Each number is 500 + 50 x the weight over its row's rms, rounded and kept within 0 to 999. Layers, rows and columns count from 0. Numbers have three digits each. The size before them is the row's rms in percent of the matrix's.

# down: layer 6 MLP down (transposed), 832x320, rms 0.215, rows 760-814, columns 80-159
# gate: layer 6 MLP gate, 832x320, rms 0.179, rows 761-814, columns 80-159
# up: layer 6 MLP up, 832x320, rms 0.186, rows 761-814, columns 80-159
down760 100:451504531547579527439479463486565566533536516411473358467505561511559426495538482534416526465560538568520530569504480507497475448452470523496514478483472521403524445542530491527455473576457557418515559458531496506472517492456498437552466540
gate761 102:482533442496506450515602417454506458574460568445492523549435444437584582442425516539580484441495527482475507607457494466503552510437428547522542423524538516491507453555554505475566479471556444542483440511584560454602522479546495485490435530
up761 098:508440480425465536531491539555469399527563494487490511467486519515454349481504444479460479464404566487486523376579465553499463527612589469505438576465576460543434541429531519547438463565498555494573519540449444558491502592559475483458493498
down761 099:459491488571488444468535457518433541596533487493503484542418494574523508526529488484610484451516501532498465585460515454494512472432422527556497428472582580499543445582526496459549528557629564456450496429578475503506373503496535512449481580
gate762 103:488501478440507636530476408495448481417497521546448545470533559490445556499498645571438504412483507471606539485419494437455389527454516600469512568485475535505480577511544434482498509458471523503486531563457480529449502437503478564493548503
up762 102:552458442482552494504467495425594530500592510461533468480595532510502479558511460377607556532498499521472502562435481527511569450500607507519396440473553467549526416507444511443460519405535487547579495572490559442495412433423555462530450486
down762 104:641540592534501487519446525585465488437469558441555474503431442483535517457457597565559441496569513522517494502535506369443473613506456590443590545536546387554512520543590546479511503556507480446490549517533445491530470488561423447517444458
gate763 103:457449460476465496472499529480599556569469524533536525437407500614448467555469509570464515405497454440429415519463491513510536576490532415475487378505518489548403489532552442479523553545518532578603440552515516469467455531465482501476515525
up763 101:534533499551504484436493481544537522438357453415506527471505511453529520500431501550441537554483611485448523410402377503522472439498531436368536461460536475513544514608506525510498461456477502496581445602464557527427505525523606404426476494
down763 102:439489542524527597519526506470611465543592560554480534552499514452483394489556467584429510477518403527546476611541548477502480471467558555567520651505478452439410468483518491441501500525577458481489527440578482478607505403491440589586555539
gate764 105:574530475573494448495527446521584480511524464539518560517534534373508474444511513595417519542376458556458491533440604515519472472502457483510496493479497523505502494411499454515378456538509588571573457510615427503512508481565399394457535566
up764 109:471458463486455506548424476459501493509559453562549589392542509468499491388591438450455514520418423530488530452405637478495602406459385433486453443435455522543573436482449482585470468481513542527545480496517534536545522605566464417441584530
down764 106:514529535508501484486577565578534494457501466508533564447473612593507552516431526512507460527505521435613515508539425540469430479490509546512480505501566441516501544490422481501598424506531461523553448444461526417383488477529456532481460477
gate765 104:471598455478530522549526485520473480433538576559489451516596611482515541519539495424501489472555494632389518434570474514567498526543543549481423456508412508486487578471453546479481478539539529484501571418468516531460405401453530479493364527
up765 111:531472430542546457371515433522520524501442528450442482517485508419446518535515480555478472513470503495579503452471472477553526454433511432551488572490462543530495470511566485507448490483437389525449481487588526558439492458553482492496557447
down765 113:517507498602577598506564528566517580546562568557484536485583419529476488468496453476503521467471491533522498526530679440503454512463524506486544451624532504497557503548583466481489571541498471574553458516604432478448485482344489515594525452
gate766 100:533464486474591541580508503602568552474482494531507560552563556516568443514414566633542414514460520474493551443499479477467471426465447424512463434509493540525474482503463526472497524521510483444568521523559506504528500551465534522465509424
up766 097:478515502401447504553571503505486537530523511440609487487522441550473484570457572582549442551524495409494532453503556498599466523426534544480529467440522543563643453464436462513444535521512571488511434529421602482496491569562503510621461452
down766 100:485581499486573528468458574466501471451506579492401474469510555476554522507517491448455572517524472530453480470474483511389495581522484538518489444481480435465371501565496476527516499444478487494458548536618405543539538421499482488407563563
gate767 100:585557497453596432598569450539560536502537484607459501489510540581498466456470534399435544488399547579462531406533537539569489471518473428461498486441450420539535494482445470425412558471475440522525553442492502520556553487496542493524487563
up767 102:446550563476477471496488614523439481468552541397555499532520433458526415530427494462457541430525483505523524478420498491509468599494687420429544502461458495560519564532465400352423610475513449482475505492487534594536479503499536406495527610
down767 101:447535498493543582378488513510510448465559451463441442548513547404436529436522472522455487550529581488471508435460469481407542411481506563493493549492469416550470484489532506603519498492512499515566548473563493464508474479530533485425512471
gate768 099:527541577450526543503510517447522548392469546489484485483474498491581514549500400432531566527553541551468548568424534486538558577533530576465582434428523486480522531505439524392520535502606458518543514468546492541574459510475499577473535489
up768 101:551487452562542426531443602500476434497414439438518493581463576543551480537593497551454522476540470425472498565428515429537503504575542553450523536547523500547478444507555565499512633539518501492530414591435460535451539519449453539398451473
down768 099:418437515487451491540549458504532555438604483562503558532514529495511483464543582543540413521468520509488516462497486533415436454393507496626440531490583574474527502422462485539532482453510577558481495488553497446496464504474490504581437490
gate769 100:439526491458500593409456560478520520468550471556572513593537507553486484512539582515483511386491573535484453465573597526472628438424418505520615581446427492422471515571561529493644452437448539458494484512501541520576487468482371496566503437
up769 098:463416517444477493542511541506569493385552456524575567612477476523553543552553598446535533445494478522556485585568464493522486480534445488491511519396474588504473529556490536563517472473445477458469479599473548442594534493476518514552496502
down769 100:491467518479512453551494472477510428568445571486479532390492509450533500471449444577471451567482509463545539476447498425493458536470521441512454377532595497546534486498485494478435562570559503578552605527519471601496495536564535442443455575
gate770 105:496468498545542438458494404449502507458579445506481460566525506411545588609551480539452420583555446508530488491486623498513658498520505482525526371607585442503390497551519489541483511463466500515539498455540480509493519458543533502519458501
up770 102:481413528604518655426537474546499586458517491560482493469533475487550470509531481563469458515471501556574433481355533488502505482476485527494512417515463492487580593472585563594498452391539396384426515483448487510540536445457508515512475522
down770 103:495504516489503466564451515563472489459421547464507483475478548545370519566460504503508536410512478525457510556551552518485536435540548450462474548535501488500525412511555487464488590513462464545503460466476567494603526554548501450474550422
gate771 097:533458498471504474556543484550534471564465515382566565422435501453488488454437439504410592443468469467500527532453559517438478485427546520456512478478523524552581504534482533534549450446442502461495510482512493576473423418503463387505454491
up771 099:566549470547461469447527532542433573445474510466559521484509497505425507506555501444542536417456492523609451528510524521488503516546629558528497473488402470449486488511474517455529442434550464493544517550436581527540563525445491499518512532
down771 101:451538488514544532615441551505519498568545499581433420584435480493475458410522500461485419486532559399372487524471454535562540470448436515507508581433516499532471530484451466523457496540523543555401494493531474439574555502452488504485495468
gate772 097:541488518587577581543632503529463416454555479567502498590625431479468521596465561440447485519468529508443463500456515465462485512485506403557508611489556500490515499593523476437549569554606515500473528434447521538545319494613531578435557472
up772 099:421471517513369519498447397536499528539447505461499532491434515470554506479524459616486541503487543505524528511581538412498572421470490552500423413441376502466461508440466512595516504425435456553447547525512550514469582509504456461530452614
down772 101:438548424532534606473541608503458467462493480518630545512601473495515474503520441486514530598432469529476539581509537546457532568509498463462546545460488503429570472531448653441474548495402454471507453491496491569524388529522515483524521413
gate773 105:495523545521499427471501481568461574522506490566500533431601537459598447437547404434490428559437608509534452423544504484467510463473392535494551429495469555450474543462524533494551589529454496522419446402470464456517484482459512523538554514
up773 101:474502575485447477504459507350467549571519483464483437512504491510584502542486547542535411557371632500335505480593451519498482499572563557468513459566453446543533478490533489503518515465490517467470481480590532489546570443445566512454559460
down773 098:538463396445460553582500484597448451473483564469539419514542520506502574566558510504497495423489382471631559544455580494530468565449538535468417467527575536468482467447463495503452532411570469567552529529551458502502544489563474479522525503
gate774 097:548485575502511532488524477486418483483429570490567553449543528496483404483489549489502501569470563463521455522510502525530476499525420460611530560513538498551514519564431516444478547549425602477485531526451484590407564365563440571553483553
up774 101:538549520445461613519486542461548603404407524535534435534506467478516539556502501498582442530401541554553531520459598517483498464513560498504515468491476524549485493487496512533489399537458465420525489496431527450469515582546510498503522554
down774 096:623466553545512430507504485411462404551547558491474642421471541484462485555486506495515528532608420490482497491504480530517464569494446460531538538497513462530549502527439418498522504513473576537526553539522506613395525481527517473528454547
gate775 101:488499561557526508511508469452482520430559565493556508400504562530509489548451565484439493569523527494590538578569551536524619528555413563518520384442538584592478517479472558458530413512522481478493589519414448488659464432505447467459493501
up775 099:477424423576526523516552465595481500511466594578477474480487404422509460452489535549506415430487471453508550453534508559624522472465470453490525631519458417457440491560554501536544445521454516497432470365545424543496457442424534488502539579
down775 095:478546490465431583461435517460412377503556513405451467504494516500552462489435500503511523567507378485483434519486512367474452549509492541477465406549527527478580521445444480505481475430613497487535430575401530473405429462537547558553402504
gate776 101:565512474458530550448566479502500392483506519437572521524463538553511453486495552509460413462503426490457474469512489445628465455422426553551543487454420495454554424497481512476525507557506531515522487549400559559586471506501554473484590482
up776 099:466479416629394448435377511488541410587419509490426446505544405513536459457493510457495445470521539424505506465537509568476493435541417477500536476503456489429472520522472523391543502449459469607449498447584531459514470547483496493469454442
down776 100:512516589488521569593504524502517425562634512515507577504536592464450514564496505462421512509592519542527510482483464408516484510484529560545436503535484545488494506418406518602553488501578569383511539487478505424495444509516488521564493533
gate777 102:526500473500570524429595516470518443434569464467535476448539568592486498533424518471530429418521515509523396435529464477536442595436467548516448434397430475407450461480570462541470537454509493425486488566573538358486578445519457494548488525
up777 102:542577493484594564479533430594447600396515473396470458513503528582468462544546486496455558443480576428550479464389477358483589603468516533464546465478497565459455515481580449456494469462549447442497493511464516502509561435514414486529532463
down777 104:438440480476510437435477529517527438577476486485471499531564582476426547480443520469552495509506501603476468517486491492511461486594575449494472450590525474527540456511406545548567541427547514419441494526490525438595519541555539467471522496
gate778 100:444476490529491478522450434481432461432460451510397364426460586451459539475494470473501549503476548441494498496540502455472537490448495526536499504478464490523493503509503551476500536548409474451514545604466477621553432504507489493513525516
up778 102:388508543468422535460440521467570542508549502457520500528495511528482525485498531519533502620473453447560543569468488539486473494573444440403424566454511466533449462431378496529523475410542505548522506504550531454568519475448458413487464457
down778 101:595460516588513493469564501545504531507530583464470448509467514457503472450474502458507582497463526421537530547552521485506488438481541618578489590467541499433506564558561538526503495580484448376472607505438358498543482494500474428570506504
gate779 102:544448398442477443524476490532575536462453472507343567460553466392496541369516620441488536539571510540530465580584509509506511414477478509511450514505499439395497475456559556467521392435503605537496409551425503554512502494517458490489572502
up779 104:494533608542549498452526577486517477537565413440569476569393554618402485583547453545439516439532420532441504394397500495462442533511492520548458491611458473518534603494419546495392636465479443476543586429506540396507490519516538467522505543
down779 101:514435414513462417582459523526523443503486539515509616473484508418501565481472587532482559523542613543420495572598463559530437525508471464491462490455492409525533498510497411499468449486520529466469410442425522559480496542568505538490577506
gate780 100:455483555461506499579572468578434437501353476516516455531546446575522473493437456479442496467549496500497465437529476582438448570409583530498490478508422554439528441493450531454499516427509456469550519435564555480464510537500563490416482572
up780 095:555557690583457608460493465486494515626491599564532462496412397449442519447537532589436457510536532410421431471504491530510480486444614535516558474495538567500444413526500474406468564472498443524490524500541524516484504491557481530445445465
down780 102:468510420571532517532474528543472518457436452432491433497505596538537447533533492488448480544575502467571605499449420679463508544598527560476491394535405487484488418542518552542505522527509480477464465503568513495490546580507491463461540573
gate781 100:423518576531466513434497497433472609545531621521391482503426498482529490535481534488478501449464517594515619483520494414463511566479443530543561496620490543589514588428525537504522529451568485528519489496593390514486427526529546533451480576
up781 098:603484424476594439440509538447571475504489457474480508518454476486415568492514408467520588493479431467563418532462420507503503540431546446412567467504511426482550467489530498506491545564464529476498539578496519473503540491419518531485481364
down781 099:338494491557481524533495445551580574541572574533471418494492519490534495618485516554590507448472553520504517537458601446554449461470476447446519503492608621578401512523482438541497511429517484453583507481492504502513589453554522613527535602
gate782 100:472503440485405479455540506517374437462540497440531528532433488559498538487493533518527493616462496550524580456389516465448477460552518477554553467501467504470557442528476488480530509446445574423557381515426512548532461497482457503459519505
up782 098:445516491576530524576509486454522577512482510585514491528547549478528471507485526588529512481531543478466420596536531566521488520518565470500462496551486501597466495484468483528390480516448417468490514427486408405470539549449415508564614469
down782 097:492505512491475577462472472532620393498503528415536567633474468508466539454544505503515463479476455531506541390483533465480533498536417465414456481418475458491499519451504480563433419564547505463526528602505538561516475570534513559367552579
gate783 094:433449458513516518453566406419495491560426577542475524488463519471503527493584534492523553488466438578618548515517438500517482388462498508580480560524460527469451487560513461545500446495539600448539550447439491578499556466550404530566525415
up783 094:479505441480498551519517520533472457564511516540546457466483485487398574603576481605487484479423582617550524562501512440488544485511518398561505506520487502465482427470491466461485501450539433517588442469472503466467381448517469463416608552
down783 092:540503542542531512488450389426543543471515480539427498531471529497558486457403507468454517484557426512433548504471409569533421478482484553444466451520516460488517557624463525564445523557591568473358529482512482463513560546509385533509405417
gate784 103:491521497404548544486486531551487465527584499404521453615516540502473456523458542485512485517486459516523406512421513486490564541527452489490552482540451552516542538526409498543532446499511474526534628472495531494438492517533485506498426418
up784 101:481490548370525558540492560477574425492513537393426503563414459567520448490454607542513407529525535588601426509472550492457516569480510458460488491492545577580445455551477477437505513404494571551482457537434510503427474495476512566587435437
down784 103:583519471485445459496521459556526544426428523595537553494552482444536564522451430501458548527437532487456569516547443427537435480442482490551462513453568410449425551488554492465472464549525455451538458443458430417457456465457499491452645561
gate785 100:586470506432510507539524499529559436526433519483557399468593558501389521488440545462531561425492489531463461585469501484398546547431464510552476517502582515577451607560410500473563538545621471552550524528489483585531528414505461497495529616
up785 104:559390519475574521490476456415451521484440470635452438513478517577476454526485499518446486512565475544529511483527501562525537481468467355610457422501576466484501524481519569491518511496456560479521535500540517524508432328591470504568431488
down785 100:444586554529507426422453588444529505463531553530474493440519530461630463450559504454469439511448524538528501458410444497589541534542508613477640450451465545447457419596493548523446572510514456456457476525486472624470566563372552475555495509
gate786 098:554418468532428582523470428556476566397525513517528471462433516492402476471552556444449556476484489521494391444457539541471515454520625422456473610558469531549531482540489588454467457467546478495520481493501435470506478512532492480422482520
up786 098:525422498523465565518523487472500494504458429596569501430537418508507485438607459478579521556440530528555438473546426506485485447493561426462367571499493559504460461539543507516532436540550636582546543520508507570511464543520439491424595556
down786 095:522472513574511421488504518465499497478470591494449449461394493433493488504544504571432525506481512523456436478440462500497505512469448487462583454494503489557455478486540484434505524477534427469470453486520479463448618504433528461553478533
gate787 100:506514443512586438492521535562545449511496469460481469468513592490481437479429486460508441545426487570475494524417437496549543503563478443525534572467509402509460539489582401467474425485433513499503469427505526425594504541534457493425569440
up787 100:513473489442494521552594539480454493419561524561498639549510536484487462526567468491482556479483564416584501533501490481483443501564569564568464426428548589445539465462474542523515565499588565569436460405515496416481544524483461640630398478
down787 103:532555446526524498529388517451516488509513464474493378483345492532468502408440495567538447609413420562432431490445473586521562468516395479580432525518496432500563481504432411473467411551478454460526406502546432519562406483534446530466514550
gate788 099:462533523466492538485422475445462489534519458506441439490555529569514486470495510496485567460673475492571516552580576602463486512526598489518451542550474508506494538460463571572402590547408512518518461451516470521559487550518509482498474555
up788 095:495504463487421469528551519499441616509573474497527587445480518461469389406475515508503456592457510553485542458428475468461536499482566464592473454497556510474480456541528424436479544462579417539511457550507455481423525535568519469552453500
down788 099:520558463394470517537483338553529454470472394501541425472478447545503596524471380559425461418559537448553530489575482516547457464495425483440582525477420423552522537361491509470485494449388487459522503448498499531547513519495536442382568487
gate789 104:408502385530603500466484479455559434408574470491534617454453432519435380580536509510499457431508523532503456461492494491418523457552450518497505545529530491469445457530564415534558491526448557539529475523516552584515499449533493443451466608
up789 114:513501520549474487511500465517519448606602498540481475556457439537433500471439522574420451520484530431489549466479515465499431530511557477478568511504461552484484501500578424474627599537446525458464474444530500456394591461565552576557337539
down789 106:475432499531464548527599560558603500399475443516540528486489504485533427507540484450510551548482541461427535437509536558510563476516584498437477458605566525458469373541485531429453438405432534542531506582476552478562506548577401497505600456
gate790 096:495492511550379476496573461430469531566488561446535508484519526498371490535460453508534537530451448459558542506434445490549441590537513511475460542462498546495552525557414420416533494496554583540453458503511513507443552413467533490545447500
up790 094:501561470514484589447484530478546484533584346477464447512543482540433519565510591481570512474453409418438475513502550409583499429501481554424500413471523430446455564581587526526464479514491466442436506492608484487492537500486527434507462438
down790 096:526533523511515400621505570538506536499502558557491485484447525451442576523457407511492477484440527587618506571540492513450576552513530465575492530550496593500544517455555476475592525491478545584543515526508472490537539440524497559504501523
gate791 102:448568504487511499497494595545450454405506517557459573457505513473525486561481534489469441530430544529493493480482469458417508466602504500526500502405552396475510509465529471503424479438555450515447566497445519494462470465461482446504522444
up791 100:535521500501496511435583521579527462456490500536493534520574528591589403497538408533591524584451469538615504550459532503481491440496471542460454571519636447569383469434485463517421485417499528516542408442507429560556456475430520412448490558
down791 099:581446482489508498465496437463549509596482447557426419540428472586504546473527611431437463496563502529484480520469487464442547540412431566467588449544485482463491506438578519519506536571580478447533462525536512467579467551475539453491515468
gate792 098:541519552535569533504495493606482542581456527515532401590543524494512384558516550541519562572533472507504536483472519576498513473400452500493552429529452524510555543471605573498540509559488514448553561466561463504483503435536577531441494543
up792 099:517564454613503451462546435562433513477607502447494503521560489450451510472519453498430547480544558428512529573551473422603599486436516441414484574501456556551494494485544542432446553503510518556532571526592554550528504484503475544475486521
down792 099:544455509528618516530587527400513476478437417592501433513523538585509579520490448470547439492483445534493442587484527523517501576468474482507551433532558575481547546554598478509539515581491502475507435490401549455444471531472438373488515471
gate793 096:445491426538476528531519410514598516579431480480450580500461496527469578482438557555494457478485529471399478446521456475573506583433440525395530561395455538463518476491521458450569519436515521491440491485567472562518479457505513427496541492
up793 092:533575590503471463483412552474432466469511504542550436493443455510476457490553449386431567550556557481490561527489417518518449473519447495529529429550568461531482435444474412517545565528524569498550505491439542388472520568551442629425508436
down793 092:440456494548507556505545474451528447553404454414481613501526565560521531528448543599493477455513401476463448388581534496494506517453554477483445580517435547489458508556404527442503491463483505484558499456500469537536447451456567455532472490
gate794 095:540488502490416500522419451499483497496624553545475615519459416567481560531552533536407510483496480513509498519527513498398372519520447534500424443480488435485497481482478581433405532525469531519412478502417466496421544508477487540521490509
up794 097:487536585519514642452471504407552443507522470452483531528528527455558489542517557533451526450460493478562459502481453439477467481525555518539625533547570534517464524537502459417408579452488538494398611504511476528464520542540552444584463443
down794 090:532430370545484405443493586525465525519455482525536537469453496444470526463587475416479438521479559498454585493505561536520525504529494448462391482498464479574523445524554533579550493558455533524514500453483469425501498439467460516470523493
gate795 103:518424606528553546417566458509492454491445495543524514529552478505440494476480531361474440482399441584470471572479538475524500462501510390541547527476609489525476517493474404519517538556500468544457443443591624529462493525491484564578456547
up795 098:427521529578562493448483492493372516519488490433476488533462493475361463511520598453403561464485377483544568531423525522470599494422441579467568486526467448517509552509517443399504530488511385400539471487549608469498534452533490463527510558
down795 101:474476460506502450547565453529599412519531524475541539465537530528558569423462455461552406526478519550467466499499518438519363484545500432568496500482491574422505535526504469571590519568549550544510444486484396505418355567594470462496585514
gate796 104:449520691598494504532470469546562482551439509516441500511514511483574411478515583504521515518452519549490530518591489445516553600544408528532501473544459442531539516546449575642567550539632570483510561489503523541535424544564452499522569570
up796 100:539490572590405408497523505501512488566496564434501444445447612481574528449487514538499555578467530493423383602613474492455493552478466422495475391468524505480544501513487588480532565527580526427506472474424603481494539505633544540480400509
down796 103:556470440486464536550467449466396512422520466505516585530553490479433488557511486430547466487412540575591592446343507466508566543544508431508532601505525543449433490527446623407557551445467502554509436575495445532436578387478498439528477471
gate797 099:488555495507560561452436503577515462654561497537513500464570483528498507531514499575541563454453486531447556483508506539505469444381547533446525581597474510457562496465511568426538451416458427449527416534516554483471469517454500498520504536
up797 102:384548452511503468531519442412512533437397411468350397586469515571415532546493354586608549464603509507542459440490496436419531430508471532506419540530447562645536513507513500534418557515488502442488523436473550461512461467476536457515421511
down797 099:521464513526490530471571453541464367478490575461606490389521500505420540420504645488470562527511502500428535582534519514494433588458551537480609598522542465430503509498570515518525409537387417496518575501427531462549519524519456500579518473
gate798 106:564596583516526449521521491443534488480570543493386498519552559505573651504431456434520499505525545498555533506441502527500442530573506500389480497480502599454413446441590487520455439466437522511532527576473504609498597478486510511524436500
up798 105:513524358481448568562499523594526544459510533455493541533487574475473488607532512473598530512518468514492543501523530572550472459540583551360455436461443388454577562531519458525487510544455425588398551453507441502514451471459542437565588516
down798 105:485360510460456524478450467413457418499477545515459491406486571440489503481428568542512423504522524471507403480449468494533502549466507513584636479536566480526505484512567547502465565514525494457603525564466471549522516596446549483446519509
gate799 099:457455377507536470506532487519621488587474509555434439452475467490532615498406409506494453418516393485470443503559464463645396538488445499538458482459421594505500550458524483486483406497432516527409467547535537529436462459593464546576451504
up799 101:500501467561454512504452486478551530540458471457472443451514532467333556472457488511394491458574544528436548511511522485481515519539568545523519444580546451435550425482611498565466571516505489458468432446486652524411584539498423498465472476
down799 103:557473413590582475466537425468508445466548519475554500525483532459527517587527432510532420430400395501483533528481517604502577536432467482449479541422432501548493527535523449475496526572501480528517597512519381433507418525456617500549512542
gate800 105:464531496429498434548505515434566444465465574541502542573363475461496522493548468482526535451449523504478509550494466515501505445494462579412569550432481472535524551466548526504500492486532457462509477402520335623506530514492542506432401464
up800 109:435477469500491562458600473511485535552601534539472416378440465489491524529501583488524570483505489516506438513468525458443506563549613512583476451462493437418526412517527649514513530482602571503465538491547469434495489487503526545480528426
down800 110:583509472470512502554442495505472470613385483555500560527522440636514358556554423478581508473464439561571597504527481508467494539456396493383445547589454551530447540494462378483485570402559501601584458550512462537569621547520579560526507449
gate801 101:483422474492465586530519539514462568528557483503565563465521442427508550508606458535442460432484630488552554501563575595510575496510622400504527448475516432566444444519412504498506433547478516425566448496565562521543609502523587494455471492
up801 099:535468516566440573570582510492477544553441525526517524503454440491485589450465526460484538500525514468424508523542586528598481524533523530470509442509548430488541419471454482478480538561478508468506479503555561498487493489560534472440539595
down801 099:516511618440495487484438560490498412503491457442471477478478554458555452485514593433417520547424559530502522510550479450568506578481527466536520524467503609463451515498524484490494383449566496558465541480501466521561492569498473474559518458
gate802 102:416578486432501537422512491554461436460558494492439450491496540511469602597572512530517405478543523475418532429442426511471481544567517513571502530642479554541420444501489505496565597425449491476512410534505531541464519499569403509486475512
up802 099:514516381468547420520458529412500397548421457547473589543555607492514473459368503521444459513498478415517563574556491506490474483424534551546466475462526509447528617457473409450361490463498486611535496452510469516543499463506464464485504408
down802 107:563529543489587565486494570513536464454662533448468489512564385529431512584603541493487509449487515490502517484466492495421526469531481437488509555505506469549444437515580548541529488516562500425454487438515568477451450426591490570519512593
gate803 101:496525445508475572523532544645587465495542516492481571494501521501429506508510491485464486514536473453524552561527539471497550428421387512497488529514458415442532506489522540429510471540642496479524379503565515587454483528517565517472523504
up803 099:447568541423462599552558556565530612492494563468447494464518437656465444581511471521457504539481460504476496515559482425507445491526434509505462481467515466544491488481493509559471420487508479560490505536639551585430583456634461490521592526
down803 101:620536441569482419568464444394494437475580509545526424469515492436501571413536505458494492583568547488552560575509474574503593458528401462595559537456508507507564552526567463524516498495534488421512488525461475470528503539393476560433415450
gate804 096:445440439534494519452432572395542486529489373560517541554502522491437518462487487411394462463521519565464462433538462509463553487508499482570536495517519440553497451523455507520473577590470506473480472488553496551600522430522509442486552510
up804 098:495513584468459481497545586446535503478552475487550547476534454499517482566473483407476488611475470498522472492467436402397412583489498557532477531447429482501536484534590525554563478525455514524446487567527431472454534502455535564500495556
down804 089:511537410500630464581514522506506488477535530570479454564523497508540479477461520542600552408437553475525492417577489552452562393537490329496529459519578536490494561581467523501487542491530559478505512519467573476517513510572556483521479469
gate805 097:483465477507525590501513504528548399529527522437517453526453528439532515520537486550582475526500450517458514502522528444475440570469437450592490536541498481594400446582537505504520538449491568495449518523545470463436606439488443595598532508
up805 097:495416487465476433501544453591490425534519465612486536499417499480518527547497478491584560448505518461484529486516451475510632506511507483534462477437465474550536429343506571451520445563540507516603489464550529505545476436526549511509502531
down805 097:498551641509520502445480570434474552481535565433563577472594507436446458534548516541412418535490433586505501547465510508504503474574550466492568519664487438523453500579525535454486554549424471549424523518454510496521554491487463498522499428
gate806 105:465541485514490528476486482525527589512576514560482473528538510543583485490595505519506483515461476444550522482521510531540449491494535437446462456500494549514486520575508533536464694526496541574394446508440559501486456477437563505543540493
up806 099:533459493551532583538453447498461509606469565555506487493512400524449512584544423504500497539453476505504529474492497495499452544570523456453531508554403475499575504584467497575453519475501562475450460557538565546502514520562474445490437560
down806 101:497474518477521420491467520458455570500500477350376528491487615444474545499523468517469566462469556473544553443455500480411563558489518500537449540457550551590520540464565431518472436513537402544563494448453478583559424514474462533500512490
gate807 110:542513465511469517506525474527471525601468393519474481499508491491434467414548461479519526533463450501553497552413482517487407526404488466551527469577449563458472443477515434462424578503472476492489499533602473489569629483552575483504513485
up807 112:427429586510444468503548461464545553531483522577540493378498514504481484545548551467475436507516514461504510463530564395539516514503517589551459467503475431480571386577407482472566471587464530519497536488424477505455536512511457514476552576
down807 113:497551509552483579525583520541382473476588542483413567546462524556481503519515474526548534510520488556595461521429448532501413502599511525478612507436515441523445515471545503521490475487460612477520473521527538475388503547517523541540472531
gate808 098:448408532520551483524562460488457562578509531422565563520499524547499517517477503470483465550435554522481512474565525502524512569502492402518513533509616543429438414549493607615519548502525526521534559518456531506448495526500451502411597561
up808 101:454392561492516523494525474442447503506532490459414555478480525484496579527547485458497527509510502590519352613482519514561563610427556471381449563490496513485509466530548501662491500546456597425537478382443498479515541469557524442537483546
down808 097:543479419499524473495518420453475578482422508543450592464466458433509447500478419606409414486420493433478547489535579498479445416501499582556564497527528461475504566498422495418474558548461468500478428596483443535530506536451563521460471538
gate809 103:495573499595487530565584583530478471489541537479443447451503474524553388551459501493535541506442501549486550482455550543561505509402513528493517457508526509406591498492552492546481536578476474470530524510540486492478588519521566503455411513
up809 102:475518452517499486481522493515527403492427487557516529468429506517483592454482490580534449422541516413521543437429427586462588549516540561509427556492484470511512487514432637480531527530450559439581561428532447394428504432557523501556468447
down809 104:516454568533426481588509594573537552415482431518472426457435553483495544475539474484427643628518545520551460499531563448496580495547549531487502447478513574447465483369446435458501426493447551498562508504430598487449479526501496470609481477
gate810 105:481409523512538437464493523492404428456496414524498506525480526596589493521438459529451504457512464424592519513490571387553470500489483498503581503525574508557480532520364420424499439538382494481551590561493487505469494442594485480522431430
up810 101:473593486553485521476484566472495472451379478453553356464416521499548532537446567400482474497563547428489557524450406519408442462440523568562538463507536533514404523450424494445486556525494478460514532456529509531426482562629531448457539483
down810 104:434483572409529495453520483497593501463598548511474565437528476468479471476549461594434538501505392522515513482504467431501500431521469394556363524527476594448505479487536517504577428538510452549446514517505538451596500438360464568590521483
gate811 098:530550544494609466450507452486557527473487518473471495459525476460478451477517537601479489599448479478498498557554489453610470558495593498511486563523452409560497530577494494481484549453448530483480542529550511496448529550515478555462583546
up811 096:502439508491444471453532484482527472579523468548533532567501430436482509517556415513529478371491535502487450510487584517475409525449478519529531471528476514459523494467449541555585528439592453526555457496443476370490496505484513492524455550
down811 101:521424517448492467503485545498511439502459461507440577502521522524506455516496451514478501557424454504530577470467446510499575505496406515468512507535549539560539502576620535450483471508423589536492583463587510547505540500471495452442457482
gate812 097:520401451515496523494471540454512535492524497417492546340545476451440557591548485516485475481509469555482476490565487428512464416581528500515554465469388471566537630482541508552525386544519500543472555469547506531478456477548556481467551559
up812 099:476470476467527540426451455478383492490467429517540481452513463442513487610442541469603479529336470481456573466422494432476428426529483498530452441456461537428505521557457468518413494523482526463486539413572575593467516523448484615529448505
down812 098:501520514435523546610546554535463529477556500500516424492440536483429540538558480513445519519548585542514402526553510585486545467493482561420498564543510412476594450402512522436492574441492511528526448525411485475491550582510460489554431502
gate813 098:513451583498468501551463555552452582476487588420471529495571494491498538549550481563542414585502420504490449466462534495470532375459517567512493532568532590564456493493485528473456461492569514532470416514504507459575451519553422551497501469
up813 093:498545505498425440561481533544497499461467601587432535437617480498609496567520426523535537454529398486579564597621463561424547592450604444470455523483425471411477457489435556423458462524480474487553488422545551522561533480431430629496473485
down813 093:504449407483574618429515464543457529517433492441499447518457530605462564507470521530479472529566549462458467468459583462571386470508540579484446497559577502509472501495465448524431545510461498573546521594490514456437377539507586484446539548
gate814 089:434423639549549546471523540455550520438493423588493467462519462552468542440452505497440479473489567430513496588459426527428439515453527437564490584555523591474479422593519425518536514385388507445522521503476527512467466461549393533480542542
up814 097:411549447479445474548524530509618505459423569529475609590508472469536564491558489540490450498545423511432476464541528481533538449558466621568516509533526510490432591504550525480447505482468487497498463507556396485555455518473570476511477569
down814 091:514422575491517524471489441516499554558541458468490452497527466486448494499431507467413537536492593479544417558405495503425464571508553390516527471530427503520509458538542506456567487486586462497560494453400592588530498442425423509526524515